Weights of a small transformer language model.
Training: a variant of Adam for these matrices, 1046M tokens, 15961 steps.
Each number is 500 + 25 x the weight over the matrix's rms, rounded and kept within 0 to 999. Layers, rows and columns count from 0. Numbers have three digits each.

# layer 8 MLP down (transposed), 4608x768, rms 0.0256, rows 4059-4165, columns 0-63
482503519551476521473502505496497512474557485560532486488519470514467510502516464507533471503505512485502490486529551475501492470518485502500517459532535504516504491546505471514494486520470503
499488495479472528492481509503472485466452509459565503556468451476512526508509494530516489525497497517503547484494479514496503468481502531529539519463546517520524493532539515504510490505488522
526503491478493476499498496550500450494499481513487540492500494468529473486483515529492509491493503510480507524500510527451510505538538512492517508487496515494465490458491506501535501549504514
517471524496486506546550456451524540513486550479511509513501528461460506515534519527461461529499515510522469507473533495519486543532490491441473505524473511516456473486449504479507510520542488
493499535498502463477486518521522504475508456523490473522513498452492478544507509485504494498485489520436487512458464503483497535479527522516493503462548478513496470472506512496467517525522526
490523498497492520531526534494530497445501475497502495492525492494520515535519500447498471460531514486526483465486529493569542503469496506497478494482509519527529469505528519538472462517512481
508468488484485493500493514497539507482475474484513500478491539533521519472525490476479530497482482507521493493497505477517519472482494489503454472507506469513531490437550478502493463519489550
519549486498498478508501479524547492518518527524483492514529549516496456492472473447497515492511527505478465474470488499441473519515462509510451520486495499472453464483509505496489489538521439
527493479529482505459500506525498541486491516467494524494470512509445535502526458468492489478459458522512504491465487525495510532618497532514483474514470529521512499511502474522484483495490509
517486521460500525487517487496522479508479483505523480541480441504506462479489508486503500517495473496461500478526518482500506458541477498514497522506494498482507537538542476506515514502506499
488504528510514524479492542513480492528503511526486523502516508532479522462506493467520494492502520513538504492484490485524499489558525516482511508499475521512465491479524515541503477476489471
533500494529477509565522501496455498488538482537514462490533493444513440472481481515539478476470482496522435493544489516500498494471508545478476500517491499535466523466536459483524554471454442
540502530505482466495506496472463523513518482467498478484540521506495516500496512511456525469489499516516498472486508500506481484516528539490533502505530520496509495523535477493495511464508454
512505458513506501492469499484437509518541538496513501509466515528532490555501478508531516539505494485469488511489517470513489504540542483491502509488498462519524488512525502503477526547528481
539490523472517497455485544570478479465479481480501514483501545510488519509458447498526518505522483509501509476475432478489491499542483490487469567502516461495523508558492480477519492517504503
516513473491457487502500476492506487475514478506531490501525488528495529520502525509531505486477472505511521494489482503522463472479465499457478485471557496501502515525494495471494483499501500
543474488487526495503511479530487493541486507505515489520475482513484495508531539493466489465493455525517508516472569489484510525491507514503482500451525478477437499487472460504499513484498516
537487516479490457508472451495529517502510494483472481450489546502547502457463501542508520502532528505517505500443537503509463476522501456454469523479522477477502518539499522508503467491485527
465474558526491485439483601533541483451484473471510513538494489465458506512534470520519469470454486490504515502473513472525506557518513519511506523500474466535517530521472524565525504499521516
567482503535512442491518501518538473520527530501508520487512545491506529540509489500460517497509505504492463475474507500488537509519509485518483500505506527485476512482536513504510462510480492
515484491531466524502499473467484502473488519514503541488514508485499488465522515502507483556475526464521489470500496514484467528527489503483511493525491552478510480523498485459480499494485498
525511503467494501504517494476491498501543536524533491519513471497466502437536497503436445463514532486470539517502483575477457444487495538548518523549489510478518481438546477504545526493504475
517481556521524533498511541499479491490526492483493513529457449457514515520513492460499487489452504497429492531473485529507484512482493530536513466503497447516521531493520518468516499504515509
525477487521480525521509493533533461517496518468464511512489516463463487505545528508504473568470488507502516497547478475496492491462515539544529443539521530526539485470502487528506441489462484
512484464455456488508490512488537523491520480494506506540512495527512500432546475504474500489467488508519522524503567483477470452504475529502503548511477544496490465495522489481484454535450484
529492446538478471500495504549462536496511507520485506517519514481534509441558485511509511451488524467503458514508513475526480520511515527490547473520481505547499464508517525507509474506489503
498506477464473452470525467512497536523493510497480520518522499555479472474493499506477484455470516499496516498505487464503463467517494528532528494542508517488504513505521517505533532518482466
512550505483497528509518555478481587516527497509476511474483485490483494510521487460493560535501475493508474547525487463451466460486510493546546554511497488523494496522550487476468499488496515
472551500498458499509532531462491495480524505501529510504491501530497476492519463451514489518546483499559508564485522490523516530503515518505496473553522509520524455494473489478500471520474533
514473501508486523487520518507487516517513505507487499517525510514459450466490475484486479502500449485549501472484493487529484458498480477495487493489544474494474483503456541474515524450486500
488470475495493506493512520485487463486507462481495465540460512501497506516505528487523479500486500524501534482469459520511496495519501513516531498534448472449512502479528544505511488478466513
485415482534485511481501505454466468460489541510555482496551492507491514494491448504516481512503477481475457521516473490501503503501435462529524494529497500555493504547498513478526532526514477
486509477507511476505498561471507458506498486536511509505505497502490488488521470499490502491513513491451508506487481466554494483534498473540498501500545507466516527529472502490484482484483535
506536478496526503490494487465467495473505520501520501507473481495473511496506524468521459475537500547451470468494505495492525479528453497477519512504499506477495474534516497510505488501518505
479510494444486469491496476474511502499519510506475529465492503549497524513443463495508497505491493525486516479479481498448498503523526549558519535522508481534514488490524444486454512543502523
479482485503483488496517468520531473470501496460498489488499475528476451497488553487495547511496496490514520499497503488476478531529523513518483491484468467492487472474501522475530543515477538
524426524547503495486472501526479478470490487510509585517533444505499514483501546493498489503523527514505495521523433497500509487522525523499511512487506527508432519535472533475493505487522470
530469497489437489511491494536518469525524475483501519439515488480513487519480510543494479471523527546519516491543499492500518501497535524467496495505541477505526521472502490451525509491526544
497505536485508503478499499514554496522501492509485531470491506518512463486532518498483551499508473503516470494514509507496476446541521480464503518481479502539510536496494472461520483446488544
474470474525516489505489473511452530487499515494505523504522529541506476490513523491524520484486507497462506510447499473544482537512528502524469470535493539515454498486480497498535485541489524
519485501520526515470531519521483467513511477556541448489506525492506515490475510499499486532497534489490506525489519501513473492496482529505510537541491490513485534501496540468515507456514480
488498527512524522511520502517499498479487486495468509513449473464531436478537518499481503513484477507543495533552477497470443508460492523497511511528464512472516501524469500524500514485493499
462578479535465450464467484455516467530504512514472538521495513525496509454521491521488458488518520469528528522494510512463488481479503473497503489501472480468483524486490490507530522482492478
481488496487521542472487522466499494516465479477559467524493520514456505493524490483478550534534509544481496494536514465516489492529499471477505484492464467498549482508471517508500493530480531
463515498471485489488505519510464474484498506494487509534478533498537507498495476459512519502497505505528528535505531512503502538487494495492482470458502451522526534517494502551519418504511466
542548496519509480504506499511478520520539537528488474520477539505497461518518528475502478486504515519481499532517498490479477490465501486521520513533472461477497485572510500502483460524524506
513475491557498489467492456480525497456493559468467531485571501458493461499465505481507504530467503483511512513509512523475518499471562518522491464519497492502505460537541517486465518490500455
470515527538473459543474466519525504488493482480483520526483505526469496484527491494499463503517495471489512508474517426521481514490507492519475515556500516504508505514489513508470497529492471
474486538496554495517493538451482497453491502477483485483466540496483514506513473492513466503500528508504524476472488538467503527479504466478496484527534520546507498493491474485511543470497515
481491526482520516474485540480499506495509449542494494506522517518516493538492476491516478474482485522528498511460563520489550520483547513490506483510526519488452477518484495530507480534477499
496454527481511473504525475540506554500518530504505533550509499485501479457489470451459455544544457471531514492518498473498449494530506483466513473527515520526536520432453470536453536506499473
510570511493492498497534509509462503508458560503507456497495497524515476445522512521482516501496493490513525505500529497532477520481477542463482482516506507482494500495522511481491478539478565
511481517509477534523555498518506504483519563456542528505473509490495469521462523468475495499470446486507508498512489432541514511452484496457448512548513523494513499507473523476488497485508505
498469520522528507536448497510513500506502540489531542500541513527486471487484498531501500517531465538515508494477522520496532540477471527462494474510513521486474474496487518495498540494475468
482516518482489493474505512480473516494533532486475463512517482465480480549530525508497515498464477482521460512526526508524501561502501541485513513520514516481512493551485464540529552510562452
465494486487481476500472535502489496466503518485523516486505568499481538508541496499471459519537513500420507486507494516487456508521525511531499552522476530471517515474515436532492497500545495
518519459486490478471511472524490486525472492544492517514509493519516504478515528526496516507473515536484513509483492472505494544474512487482495453495467476502454492497496489512483527482548490
503502490503482457456496525463534484508483543527470496509537482522485497506471502487527463504515501539513487490517482515479519520499491508495479528507486512504472518516497472503496535519523476
483494523524497456490506537511526516472510488512540479500469505492459497529483494482490509500525452474468479519471529501500508502524518535546496515507466494491543537519505497499477535489488479
492506476497452463522483531542498496541504486510490473498457492486505508498471495467472537519547498521474519501524501503465519510497489505527494490518525513453510460497480546479491464536489487
481536555454473505502503484515507499477495491486513496538499524451502495490475494490515546521504511475471489475482477458481511471505518499525526530495522507484489522507524490510480509467504523
509528490512490462540490483514502488507495492529501524507505508520508520480509527532528512535502469527478521511543495503507483536447454466508512534489457545479443516512510540485534510507513480
483481461513521500471459535494482464498513472517527478506461478466510510519483481560478507481521461543470503510513470489523519533489494491481492500490489498469467495536553509508501496491516483
504492488433497478428499518473525505495523510513492496526488490474485508488489461504476489528499492514471516446524535500527531490514496463501488506507470555531486530519481455454493468500541521
504512556545528508477464493511509517482532492467500468491544472486501502517529510464558485487463511476513534500529485528486528514496471460472487527500500533500453510521470456437512514483514483
527505511524530499484502511466493467472501550510532448476533484525517505504503521476555526536482498494460536513560502470482474505493496476546479527529476480509480555436522500540496526520475503
537512473507511502467529506526470499511538533558527495470520465489505462468467459496542465523552483460509517492520482500469498450505513527516499489542524515547496536511539533484487504500512486
487535483477517470511489534482511440462508496528467493489463515529460501496461482473498427496517511540493512504504449509506525472529538488483529527501505490515486567541485450499502491513484475
558504487508496497537504488511467486499468475448484505487507497500487526507503501534500503451489472485496544492506532479536511497487524503474536480513523502505473522528513496536496501500500468
518510494497503485498489493499533506532475477513542511459465529462502538513484536494482515504550492472475488486468472522498534546484482519503486540507474548487485528471490510486507465479536500
488513482468521527547464497549495476481531524496515527519468487480526504511505497503494558509520495513455513473498480488498501499482496528524509517569539513493517485477529506547531475467450507
516485493463516511511501484522507528471475506527500499498493494499499466481495465498448476488520490490488482491504514518484479485477511510505489484556483474488477525454513488604464521550499462
480487484450515505502497464441508498505504489501505486486464480500494551514526518492519504491512515533531468465490459509500509461455495505522510518539470524488532505503522502488555498494482536
518500487511533498543531549515517478465488522490498546446490549485526484488531499527497497480511495500481458457455505451491499500498473457539439489499514471499529503513525522505467483465522476
497523524505438521533496515461477495502484496476468485511504499528475530511459490528496496495463503518499488496512473505485478481490480519503497475489512495520494477479465503509527495478508471
458512523465526530495524514511472523522514514552501511513459487485484509455541500479477452482468506532523493520484483516491496461475494516489550485509463507482495513542523493509483501505493455
517537528524513523521524470551510475494541475539493491556464442522477446473494472476498475505512465485466536549470508487493490512500486468535502505489478493503475528455458520513483530507441508
451446522489551460465475518499500481515483506510479503492542466496513498526574583573493492524451509463468490516519495526506518508498530479523506513504485537498534531493514516464463508515505513
442486503513505515496521475510523498458483495521502519487491478508483459477492484509531495483486491471539495496504473516528552451452473512488536535533481565480499517476497491540504499480546466
485494514524513491494464508514524514526475515522521512507504509506503498482524602465511478500560475477554498492522492512521465503498571483504472484497479462467485489527454505538511477518506509
487476514510461525475511465522556475494498498494482523469532478483508473530487547557499475441464498535491520486506505511528543467514504508454489475499534499503539516501536547514488522490496471
516514507484526527485478528458496519471524494474519526500511509527520492527482509496512512478472490547504479519498506507496478481479499522465496480490536455516537483483521511538491545497498515
454532478518522531447473519476493481472532484466507460485513545521479444478492469490504476545514492517521445510519485485508511503510516459447458519504446510520544458469487459491485539471519519
533507512531554483486505499479500468494484522481505506491485496539452502511533485475503500488512530483488480509457495516494513477503515492499486484491504481517497492485482487484524490476566515
501516502515532479486529545461505527494497529474488526538486498462461504449505478471507477497500491499487462482505521471535510494513465553472506475520473543491488501469522489526516512478482493
507479548526462524550508506484490503488487504503471490519501546526506476514485466479493508483504520518469488502482507478498497517479542453537488500469517489555534484490493468497486469455497517
463481529486468472491459489530578488482525466523484515481512457461464497492493498451427476481480502492470486542519487480490519545532532511458523504517496465512464506507512485522480496515488500
498492483536524468502519467511477515502467516503471503483512509502520453470520510507537511482514476514471512502499533526514450450508528512482472491505532523491542491499461526555489524521480520
531496489497514542509508517541491508496490499503485500474500470504538478495519520486590467518513485471513502489539503472472515537477478517517469480514502504535464514538495514515482521489511494
479539536490529516478530506499491532479500494527522488485492494495512453444500503535466503501521542494487475489508470528506522505499501486456530494474476482513488496502500523481535488535470492
497521448490489494525503480516491510500485518491503537476483508537552489461476502477516489485445509477539487475485489442499540491489458499451502511532471542492458519483528509488497488518479495
565529496515506495557475533509512491474489485515486525468534460453475517473540477458524434484512511463573475507507538482478518494535522499462462526507461510507481531504494485467492473502492530
512511520541579491506494506491498492531532435496512492491552475486514512493561509464500511517496452495539507506478483486509517448483492491567508466505532513454473519510487478522508549484513471
498447493509498484495493570500479514467474509525517504455467505525504482467545524568486478463509444478537507484501458508486508484485512499543471492485499560523490546462476510476484525473499502
459497519550502486507535506526493556505528454539482520483495437530526456510462537478510503439447528493507526540503526460481518473490548514481492525487486478512537508486448493482492505507420509
514524520483483509527484529504510517495528479521519521500483532516485519537523502485514489479477495539528515484484520512472502509476489516470469498508487485514521519478496443545439498470506512
484548489486514476467484515510522520475447442486490492470509533487415529458534462492458500427556506507464548483475525496507472517528510518486481503498471545530554526434496488477509496510552517
503499501518512495504480465467467515511522522461475461503502509486521562519515531519529490490469480502573484492474520483486547515455531528470479471465476522486489459541524514497504482512519544
511509530498517513484489467547559514502473504504511539476512529477509467502495532446491516523503508467503514497508463478490481503476507493472522481481454533453472517519488503499451476508521502
505539515512453499494508491482511473469490512483525478504527479531498493506538535466519504511497501525540500478445509527487497494476493511534485505498466515511485501528503518469533496492529507
478508444539518523510506493474466487513514496499547483468518469472531534513495526500503489493503497510493517517508505491514508467512518480529474507495498490480477538479507501522504507498435490
534485450517560506444498442513532424536540489476459506487436473483537471507492522473446516472518497532507492515490459503498488514482536413512513467483507502513479521492511508528488547543477531
469531501502544493493512548505462504482557477490532508474489500458489496490510501524485505463502524486429486511489465508512508496451534462492511474513480510483516493474505523491493467531501545
516481495525476493534527470500485494519528479515501557493506434486496484508474477496501488534510478491510506483437493504484460498493504514496539520516499480528487492475508506501476498497517473
495512472545448539462520506538518509494472485479472478477541481533521539453491519504497533505470499467522559502529514452489464490515490497451484487533510484501509552493501533483564504482493462
560472523455444463495510454498555488485494514484571482484517485490505487499478478521488474502477494502512536475481475535527534474476508539527486499500523505504477483493477473496509508478521474
506463496523470506473506503504488480485492541488533466494488449498477505512509508478488475536516475481480478455491512492466468500487462516516515543533526486534544521508491490518498510512501490
# layer 8 MLP up, 4608x768, rms 0.0288, rows 4060-4166, columns 0-63
497476485479513449513530506509514522525556472536475521478537508502462503491497480462509514473519536488533472495495509502515534504506496495510489519531481509464485520522510495481528471504500503
517504472513484524509500495434508554451502495491550488480485517503510517540502541500527498515485494493499484498452480517540506524507462459520504500484521512502524510495515498460466464440459485
460475506532513538530491525537512501495528529500521479480485502507511476531479495508498538498537482464511462488494524505540478488449440490524552507466477574503515490546497538494505462473524539
492473452507504514512537462483496509525498532498514471493470473500497513479486506518494492474542512501546518495515484503503533446525491486500489579506479499497522511495503506507523482515495516
524478471482525495457495520508505535527466499514540482455515491489514513487511489550445501469486521466462516504511497539507453547525521493517515488536464491479481546451499496467511529495491500
521504487510500529492512488491479480525511523461496505477524491460489492529516503562495487510459502514535474514568518515517508512522549495484564521504494517510472539549473509492524537460502466
467514492478487525496525501465480500487483517502565474482490497479515529522502461481463481502534521501484490510503479507582521501507542435501482460547479493525533556506512500496480480472506523
507521511492497461496498528506474484500531495517541499498517513473501479515507540538523487532517512469489537445512504479539454519458510467482532468493522529480440483481512511493482505510538495
466521489526482472512486506500471526493509486502479538479508505483470532512503534495515508507531483518565479499490481480517473528484493496506538521473504487493484428484482505490500514489502519
508475494494468493557490485528527489526454476504481477469495504509491501567477500545473499464513457470439528470542520507482470463480505509464522514526510529475493500529491494479490511516519490
522501539473490504498520524513490537505505511493497503501461485468425519528498497486475501496463497458498496527570490496508461479481465494529485476471502526509527501514499469444448461485493490
503506464478543522527496510526547478492502536543526492512488479483506469493502497477506480521512513489486522484471471485507493493483490458507469531503493517497484517507478494494483482562480559
523484478509531522478491502487492496479440480479503482490537438461456496490544500508440497460497475550516510501492496514506494478465512474511504527493513516502500491513522482503456494487500516
470508448482509505546505504493490500511517489525501493524483446479514492488521529503479469491490482521450488503514520496480511469461501447454518456507515500509468518465473510496542528530472487
491472506491527500495489488509490491521492512500468495456512505492502449437479473508482475510497498504482496511518483509521533468518543440517561504527465499493478517448507521508496500496526532
486533551471488519479503519522511502458492467483458512491555506478506523486477491506537495518501470497476511521515470533510514535479504481505520496506501509485528514447510519494474466475503558
458499510529522519480527553507511492511502517536495509496514465503454510559526494479481477523515492458498482489529507516514487517481471496492532473510500495510482539508531515477497506514508509
516476508552484536496532508448463487509519523547477441479494505479521500500509498528502481524499515476475503516504464511512529470530515530485513529428492513492537514530504536505488447506469487
447496500485478501493494518487473485480479484489515477526491467472465473493490521505494459484495525492530527511523506501572447501479494511459532483466532475483499510508475505487473545481474526
507497491458536476499491464529477476533505507462495435518487501487475550526483526478462514438472502517471454521504489476514497481473489518511498526462502469510489530520504527557494483495522523
494513524520474480511518508524519488476515472513533484484479484516489538488512503504539505522452463493491530496454528460448505472568483422495517507523518536531477522514464546537455514439447473
489484482502462450492517485506517489484468485495529475479506511496497501484475485458482529464520469520566496464507527499484517523522436480485478499491518516482509461475499493528496534486459522
521543480500527477500529487466490524502515516522498494486493512507537510510451479501556499479510499484481478470506506490509502512500431451466500522442500481504495526489470530520488511514554525
472460543547557519504535501505543518520487495500488499479503459528466501539476490520469497530495508481489525457532467506520526527482515514501495493497487499522509524500478538519480554478510504
467558481475535553481490539441495524528498474497476442476495492524510515492428522506532524514510518515537533495518524520501517524486472497454497488484525501492503537521465513490473559476474525
519542503493517496564502550499481455514515516442515496502513502473540506550485529486527503543511524494504454466453453482497494502477492512485485507481519486513494498475528510496513519510487526
505506485500490496486505470507528458492479551493460520492510518527509503468533490515501450450498495538517532476505478507524512514546495465485523458522497483489480526464480545488511479486499481
515479502455503521515509484483468481537402521506497516509520532458514521509494474567499509490524496504482504477499504496505447486536523464508521505480499517491485479491504504523440493471508541
477506502469538517529477467478527435451493516469481491461537509518561537527487520513492512486530496533440505495486477499494537501481536489478531515522499493515489528500517469512511506575512509
517517531495524474502480509499535528504510549507501521453555510509487472491506455517435484552505487500500452480502552499473494513542472477505502525486517556537503526501499458510506480524530494
503524458507504494499520516488539512509498488525486539485512490486521476497518502492472487526516512473520452508447518463506492540506513463500463513494483511494490520486473502540457469495507552
499490545485538513501471468481499518498531503463523504486517488500507477512473517488501534490492508462519505451487516523484544500492513508483551490491462493531492516515450501531479450474481512
469469489512511516509522485466511500497472476519491514517500496493500476514540511524463526504493541515491520495483504499530460511476519478469483470503513488504494546508508532506530518509523501
510506466524499498450473528480533459454475496529532529548554444533473512503532539498461487510557514436475469529518512493532492495512457494489479480475482487515502534486543525466505486510512496
514520491519490497491487523486489487508500495514522512513502517492529502484518480512541478502498475516518508498483518535529562502497515493463515505504505498522496533512515492515436490509529463
491556478525534524479529522482523505548494511493486486505498485522495487499539519501467538552510478498528464515499561483505528536497522476498498486460503510465501496479515501506516515534465496
509509497537502530506534518470459488509464527509499511551481517517465526473536497465555478520509487476463472514501468510466477539516452430491500470461465518459449452550458521545475494535502484
471452450524501499516508506492466489485476511463522456469527542496485493497490490509515530497448545450487451477547484488516499560514476536522479472542523543490538504464502508500459468503541508
539523516519510492491521518503501508479453481498496505523489457443465522507516501511480487508541505517498483480499486515523494475477466527480528502490532484469541484534523529485512502458517473
509545507479442527496470523467523482479454535476476484488529463498491507510492474487474493476527507519512462477504500517543504496477490515483514467444538501467499485502527463505515446515465492
532506472495513487443474486489523511503483497497494516471560503542438522514506513533498495475525544466486499454514496522526460497510484480484444496499532477521452470444536508445461494529489475
547454495446527513522527532545499494484478501480482497472536424491472530499514506505502526538489473469440484453493514500542480520505501507495513502514508485542478488552531509484474498534561508
539494526463490498462493501504460503435448501557509547460544520467520522516478512501476452469455513434522504495490493513475533522496510502476533505516493523508463568474492546511468496494497517
520482481544508537503519488504504505490477535467480435469490518459519511533527465526530488498499517494464537461466522500497489520526472461536491512460519496550501491499510505466448531536480516
445520492520485541485531484518560486434461495444512488481532486468502513477493459504507512465519509523440495426516491509489482499469479511509538444486529552520492525505472508544470506504477544
488547517473473536484474540512518480503506470524500533522504491507499502498496515548530454513444465477503519511476512518523489470526449441497530531513565507512472530505510513504529558500492543
511507455491534491490474533513471498506535535491501508452515485498497521454499457492507467513544500478537466457492525522495531468498503506448525489432532485495490479483506481478465525497517549
561509471523475491483502473510480499520495533473478513483545466457513488480492505481481475513494520459496464468488519515538454494507473516497499492491448509512507484472494478459502473525554475
493482496526518503556479469485538492477535524439516516549519479481483525528505494477481505543471547489500522475537473542513498478525460504485548489518527510516513507523478512473549468513497508
514498492515474518489523533469505499486486516510508502489495511489491506519524546532493512475480508509476483515535506492481536474492491526497444504498470509495512484552509511428492480494521499
481456531494514522514499517472522459485535504495512542464507480499488546541503498532506503497488535501488491504526495528492551486515547525508537534531536533461499482534471511467549520468493477
457512494486537516514512513525503494479484482543519536481494479447479536477521477517523482535496519469538481534468516538472500516532472518536547504479521524503519500512492472543521511491508540
508529462476494510461526489533475512521480468499495438546504497479490498518507493488505466458521495501500530485506522500495471497542474500509531514488503464460538520522538517509497464511524524
475537493502496458503513480521509497511457501488544486497495490509535571499495486511519546472516473549497517448497473469510486517465477449490476503484499542489504503512510513473433486464483521
541504481505493461527520470472493501475469510531509505497507512476478475527512519535501513564490489477539481472509504496464513484522503519488546482508471487499535512484504549442512488456533491
497499491480477530467520520473490478493492509439524520507480512478481498530478502539521469506504492479518492502527527484477474500542503489491502531520499533513537519483481514499485495467482533
471473512483510494521540504442485504477508495483524518463489476467508480489526497487504544462474521482500499518476478501527476514477483493475535475492489535451538493512483512478499484474486505
463543481458511533506463471486496506500510499514482533453542501507537499504550480494499469526512506488553494468571451492442517469510520476451542514472504542491483476493541547488508418519484477
492497527543507505501515492488477488467517555474523527526555514493520505527507522544482501521478498493480494481480451514534460501499506456491486519482492489519512512489542483512493553487518505
517494462509538508537446511512488481514514496531493527464496498549499497515512514501487476483508482504512501499499501497493475521486503557493471466521484468492506468491498516490497506507492471
476513502482509529503510474504493517490498525535526526468524506513520504480511450528523460489461530483531448496485487490517521489541526512463531465533550491460526460470503479521463515490470520
522518485519518512533526489469529540531495518486478542488516542523460495507494494486483489541479513470502497461492558590478480502495465508543533488520508524498537492488477469479505465463503502
506507497505506546512484507462470494516502484487483486472527471509502542526519509496519506513501511508484480482516490529503503531485487458473532485524541500508519486475528539525509531482503515
559483449527499527504458560501482444475501496509455500431521543479498547553496507521490530462479468549532491482508517503512531531476527531435480495491536499520463540498512481492512539507449494
485465513486468508528489511507492497502498463517505532566469507464439527472497472510455496472479513517553504507472482498446481508558483493473483454480542492557515507513474517494475498452531482
487459513516527524482521501465456456501472522513498473461491535517506532540475496504474497488439489529485453475506465508494482522505492501504518478468477502444527503486485502501502502505488484
557477496560476528528506511526495496486488539505492513503513471474469507491565535497481560489491479451522537462518542498460485563518509530509487480504521524518537516468514538457468538486501480
503495520521490504482533489491543550487563518581502474517488494494497514481513521503489454551519545482542485477490486539493493500512496514529501518510467457514503489447498541510486510504529534
472486483480468529517483512493476558449515497508477491481543481476486502493476516468487512474522498528548515536510507482502505538494441515484521506548513459503509492499520524505509504519513496
530495504531477472472519536481547547509475512516523441482527509511522477552477489520452478495527511449481472491492500520474489521517498501478463444471499466509486500471465503491479527542535485
525462539510495461483524541481505514516513492490475495479510537496527540528521484488505523491467502528511516499499491504563517511502467531498493521480513496470571475544455504439518505445496504
535515512493492522491492468491512495482510509487537482465533507459488540495453504517509526528496544472457516484542520508493531494518479479509528501490488496492479482533445472550469504463526494
495515467505511503491424485496480477570504476467501466495499521530471505530498511486487510513506479483550521514545508502457453480496502497500526503490494517512459519528492481519494509561515473
478507489492506456482499504502495528504502509486523528509482495472511481489555549507505483508509511516524520499490507492519539490489547490520519514511495498438500508473540532488503505513482491
571448521522486528500480524520547471457511486482504494475513512526507536505465452531509497535517468504487499478505524543520494522556513451499499498480480486532488477498504499474486481507481512
481472477511505531485478545443524519509484519477459520480549503488499506513538489530512516492500529508502425457554546485489487503494481516500521475494520494477513541493483523493500469526535523
536518518528460521483503511500537515412480473442527484503504453495484552473492467483510465530484526500520529496518518470495502475544457506483521465497524518497551494539452528490475496439476483
545510508490477471522452544556476511482525509509458509468515517477490534484495478520463522484467511511504477513503518505504490508534525507494489500489491452514501509526513493458491498501465550
494502481499478564474519502458498465472498530492529458502532486537486503460520510517522481544517492462497481442456489503508512533519512463492511491517551524534435551460526506446450483439534511
507485473510493525484490498525436495504470549523546455486484552518474513475493480532501534544522474478471524522512513494489473533534525482498478504477473501460460523465474459470465484535497486
493506527503463470514516510532502498553507508507541517472491501461504534492502522510476491520486485458491507501516527497487518465549551474491494515515480556495484489496474496510493470501483517
549472514444463546542450512497513485480469528533483446487529489491532514495473512472527531500508495518520532532522489473502523507501465509481512502478521554456478477513527546524526485504523498
500486501499511533490533491491506506497512475526499488466506482446487519503501525502470483508513483526507547461506483508445518540519481454529513471451480513507479525496524551511471512502436478
487457515510467517501496498518501470456529532496513490442497536464552486518477499514481479510468484477507519513516476513485496521553527465521525544461480523522526534544526461490508442489492474
478490482509512506472510487502481445553507521508508471464491468513549481505539508546510469485505494470520493462490469523553532480508481520498510496501495505458458504520494539515490523535555493
505497495533514535454518499515462490497477513522512498505487523499534482532491479514517482535484512454513488533495504513490499478536450481517489492472504511531522490479547533511508484468493458
546509469450495522520462474506548437479536496509505478507503486519483542481499470543517437472477513535547492535572441485451530486482516466496488500511480472523490525527516488488477493503522453
469456517489508451487462478511518464494486495517491490479465452510506534499517476541441527476492515488477478507506473556485497499551511505472512517483513487482499505488511492449494493496502520
522483469542505499511477490486488448502489514502496505505491482495499522527505495489537475528516509508501555522489497509498487482488483542547460527518538518473503497536491520500480527451542475
510477526499525487485496527505487527480495457507498470516483478464451502523508487501508506473492479504444529483490491541455538511553502507521512513507481474521522468515488521495469535487533489
475490513495477526506504499494470487460497519516505514527489523496515506496493504524526542482487475497520544473504522503522505503555458490530528456538524477465489516494510517508505500471499545
492450522503442510516470547483508497501449537489541502462472516514513491474458474523468501527537522501488511531501505496521511467508506457464479513508518513521522515471499479454503527488450583
543488492486491506482519475502506517439487527515473514524535494483518518445496420492512526497497554490479499520453522526537468482495519488464493461504475481493514490540500511530509481482512507
546460456474472511484490502457521544508468545465495492477537508477468497504505488503526490523576447464516495485519496514530515544520488501521490460477460489513471475465547485497514474523499458
470501496504508501518519485526481527464496489497479479505484498523487465485466483479452517514503486487453454517474486477509453510464489473498525514514499483467452450492488477495540506492506512
527512506486514459471512513487477512497491516487477488521554477526516539522479494479525511505510509511504490460520494574511527483526497475489499448484530506546551443497523521458496503476435543
494507441521524493513507479482490465492489511434490446497522468481497502496478477505507528545515482516430483486505519507503497510518458486500513479485480541496467542491470543507519542487524465
495485478555499492517495520446445429507523450474482483497482487449495539510513511531498474498411464528480505505495497557501518459535486486538493544516535467520491489535503498462523508503458515
520470514497504519493496457519517506530475529471469527493474508494556507473426492505518492481512493510496470483530480510518501534476462493465518471495530500506508489450517541520474516504487517
468452512479473464500492500499487492533483547511516511477506483508464494532472477536501506536495530487470471479506486469551475515516479536462529514514488528534513545519537488498536485506515531
521517516467500540502501523493482518476584511514499549467555522476472527491490542523522462499524463476493495474478502532524473483507487481481516530544519519489497495435543546467486460448473455
490444504495492503509513476476546488514466527542474486514475511543501490516516511459495467546462482465552500527495520455500506519558467498514508467489535469527498493503478479549490542450479437
486463480523521504474502518507492465457504472480492474450521472499500534494487470507476505510506534509454515501507511500457481522512484502535525506509513517485473478498490500500529462536487473
517534508467491469529482511506464500507444509478532503461464555488561534535508483518505519475488520513480481486552470522497486450514522453500492499495497511468509505494543476489512485503502458
501522471520512565460543564540452458487467488532453478487518491514494537472507515486530488537506504489464430494518518463469482518543474467486506472483509485518515491499524527442518527481491508
483485506494527524512492503530490454508520523537498540440557499554501477492515538512525504519506487532484507526495498478518533457524471453469501467489499491465484512494533537436476452502503494
502485487456511511535484462472533510472464472493478473511510480475570536501531480491495541546503532500495488500493464482505501474508541513527490500504476479497524511502506509529533475541483497